Part of a small language model's weights: vocabulary 2048.
Each number is 128 + 24 x the weight over its row's rms, rounded and kept within 0 to 255. Layers, rows and columns count from 0. The size above them is the row's rms in percent of the matrix's.

# layer 3 MLP down (transposed), 512x128, rms 0.142, rows 383-393, columns 64-127
size [104  30 105 115 120 109 110  23 112  29 112]
[[122 116 129 135 136 149 150 142 109 109 133 125 175 103 134 127 134 151 119 121 137 165 113 130 132 165 119  95 131 166  84 129 144 114  85 138  78 145  97 161 143 155 137 129 108 126 116 150 168 129 102  94  98 166 130 160 124 162 100 124 100 171 109 152]
 [135 116 133 118 126  96 139 153 129 130  95 157 131 133 179 136 176 135 162 109 140 151 118 100 162 159 115 152 107 111 106 127 143 137 142 150 110 117 146 124 118 168  98  84  81 137 150 133 146 135 130 130  99 184 141  89 163 126 132 110 158 102 102 150]
 [140 141 106 139 118 129 145 132 167 150 171 157 141 129 113 123 130 122 129  83 152 140  75 101 136 128 124 138 134 167 164 130 115 140 140 126 143 112  97  95 114 124 128 127 114 122  96 119 128 142 146 153  85 124 116  92 130  44 117 166 106  97 104 140]
 [127 111  95 104 152 142 116 124 120 143  99 151 114 152  95 105 144  77 143 110 165 113 140 133 115 132 169 101 129 164 117 121 106 153 142 110 113 101 142 106 146 110 132 130 141 167 127 139 142 111 112 124 119 110 140 114 111 113 133 120 111 117 134 149]
 [133 101 175 133 156 130 115 150 123 120 130 137 130 157 125 145 155 125 120 114  95 142 146 157 113 127 136 124 122 142 152 153  94 134 124 119 255 120 110 111 156 123 142 107 129 112 102 151 163 133 136 138 126  90 120 106 141 131 137 140 122  98 112 135]
 [135 141 132 104 152 118 113 123 101 109 129 146 110 133 123 121 151 146 125  96 152 122 129 112 107 125 178  84 185 118 125  86 129 104 156 109  98 112 148 115 120 133 161 117 143 176 136 137 109 119 121 131 112 141 120 132 120 168 134 111 175  97 109 114]
 [134 120 106  99 125 118 104 102 136 184 108 166 134 128 162 128 120 145 140  77 153 114 126 118 131 164 136 143 123  97  88 131 149 148  87 140 131 146 120 132  84 137 133 111 142 148 138 130 140 113 115 136 133 108 114 113 124  72 123 129 147  77 124 106]
 [152 130  89 111 136 134 122 169 136 100 136 161 122 136 132 165 162 132 126 111  93 161 138 135 108 127 130 158 127 140 164 159 128 101 114  93 167 110 152 135 111 129 126 116 155 151 154 147  57 123 168 124 115 165 143 134 129 124 105 123 134 149 157 125]
 [118 109 129 120 103 148 116  88 145 119 160 163  78 132 122 143  93 130 129 147 142 100 125 156 161  94 159 134 100 169 162 110 111 146 111 127 201 122 141 104 159 117 103 105 131 138 114 130 146 133 167 136 114 124 126 192 118 121 138 131 191 126 119 130]
 [ 88 154 142 170 118 132 103 113 144 131 139 136 123 109 143 122 142 127 157 142 122 153 147 122 129 146 126 156 118 147  99 145 122 131 139 151 132 100 152 146 115 156 178 170 104 169 145 117 130 157 119 138  95 131 125 102 106 108 157 126 139 137  94 151]
 [135  77 106  92 136 127 120 135 113 148 133 114 138 122 107 131 123 122 135 203 106 147  89 147 180  89 137 108 133 146 167 103  94 149 126 114  55 145 159 111 144 147 157 125 123 109 126 130 185 149 152  76 155 146 139 120 106 172 114  88 146 141 132 116]]
# layer 3 MLP up, 512x128, rms 0.185, rows 384-393, columns 64-127
size [ 17 116 123 105 119 104  13 109  17 116]
[[125 172 108 109 119 139  92 123 141  63 177 104 136 113 138 139 124 136 166  83 154 139 164 140 167 158 118 117 121 102 102  91 148 122 108 134 166 131 156 131 104 166 111 126  90 148 154 137 132 154 132 166 165 133 156  96  89 119  83 123 155 147 118 155]
 [114 132 162 146 126 135 152 148 146 140 133 140  85  99 114 160 107 130 154 103 117 114 123 114 148 150 192  90 101 140 132 128 134 128 112 102 123 135 146 137 175 148 148  90 111  78 155 136  76 131 106 145 119 101 151 127 129 100 122 139 112 139 116 143]
 [127  72 110 101 150 140  94 117 108 114 136  92 131 140 104 104 119 125 149 137 125 137 128 116 158 118  74 153 131 135 196  99  99 127 135 140 128 118 164 121 133  92 169 129 128 142 147 142 103 120  88 129 104 140 133 135 171 105 135 125 155 117 118 100]
 [139 127 110 141 175 131 127 111 167 108 131 144 103 115 114 113 105 112 155 124 159  66 158 132 124 122 136 138 159 115 103 135 127 131 155  81 151 113 150 101 153 171  93 145  92 139  92 119 151 134 137 128 108 157 172 155 116 152  90 100 133  93 123 110]
 [119 176 132 139 106  84 128 187 179 163 130 123 124 138 160 134 117 102 141 140 110 110  89 175 135 153 119 120 100 117 137 171 133 116 129 140 147 111 110 172 141 151 134 131 106 102 109 107 119 163  85 110 173  96 114 122 104 124 141 184 120  98 150 133]
 [169 111 116 155 137 136 124 124 149 150 125 124 107 131 120  99 128 147  85 134  78 164 113 155 116 154 138 126  97 117 118 150 137 100 103 157 154 164 138 143 195 123 168  95 139 127 162 102 136 176 143 118 177 131 183 147 120 168  81 154  79 167  99 138]
 [157 106 124 138  90 124 142  86 159 124 110 162 140  97 160 152 114 113 112 131 124 148 118  96 108 117 127 134 131  98 129 108 129 190  86 135 138 116 135 131 161 148 109 131 155 123 128 115 121 126 141  97 117 133 100  99  91 121 171 150 116 134 127 141]
 [126 158  65 131 112  79  86 143  84  82 125  99 118 113 113 117 149 139 118  97 138 106 130  77 141 159 100 135 101 134 148 102 106 127 145 130 150 132 141 122 120  92 110 115 149 125 117 168 118 123 113 162 135 154 129 124 148 107 151  94 104 137 143 151]
 [130 104 134 102 127  82 115 117 135 112 121 159 157 101 140  90 105 113 131 156 128 145 119 148 164 117 119 131 119 122 136 144 126 130 120  81 103 143 139 138 154 104 162 130 151 161 111 143 149 169 127 153 103 104 162 164 146 137 187 147 127 153 150  88]
 [176 104 100 110 156 121 130 126 123 131 102 130  93 164 134 158 129 124 147 115 153 129  94 117 137 124 112  90 128 156 122 130 117 186 172 136 108  80 146 127 112  69 104 156  89 146 126 106 103 135 104 176 183 111 107 128 131  77 102 197 153 133  82 116]]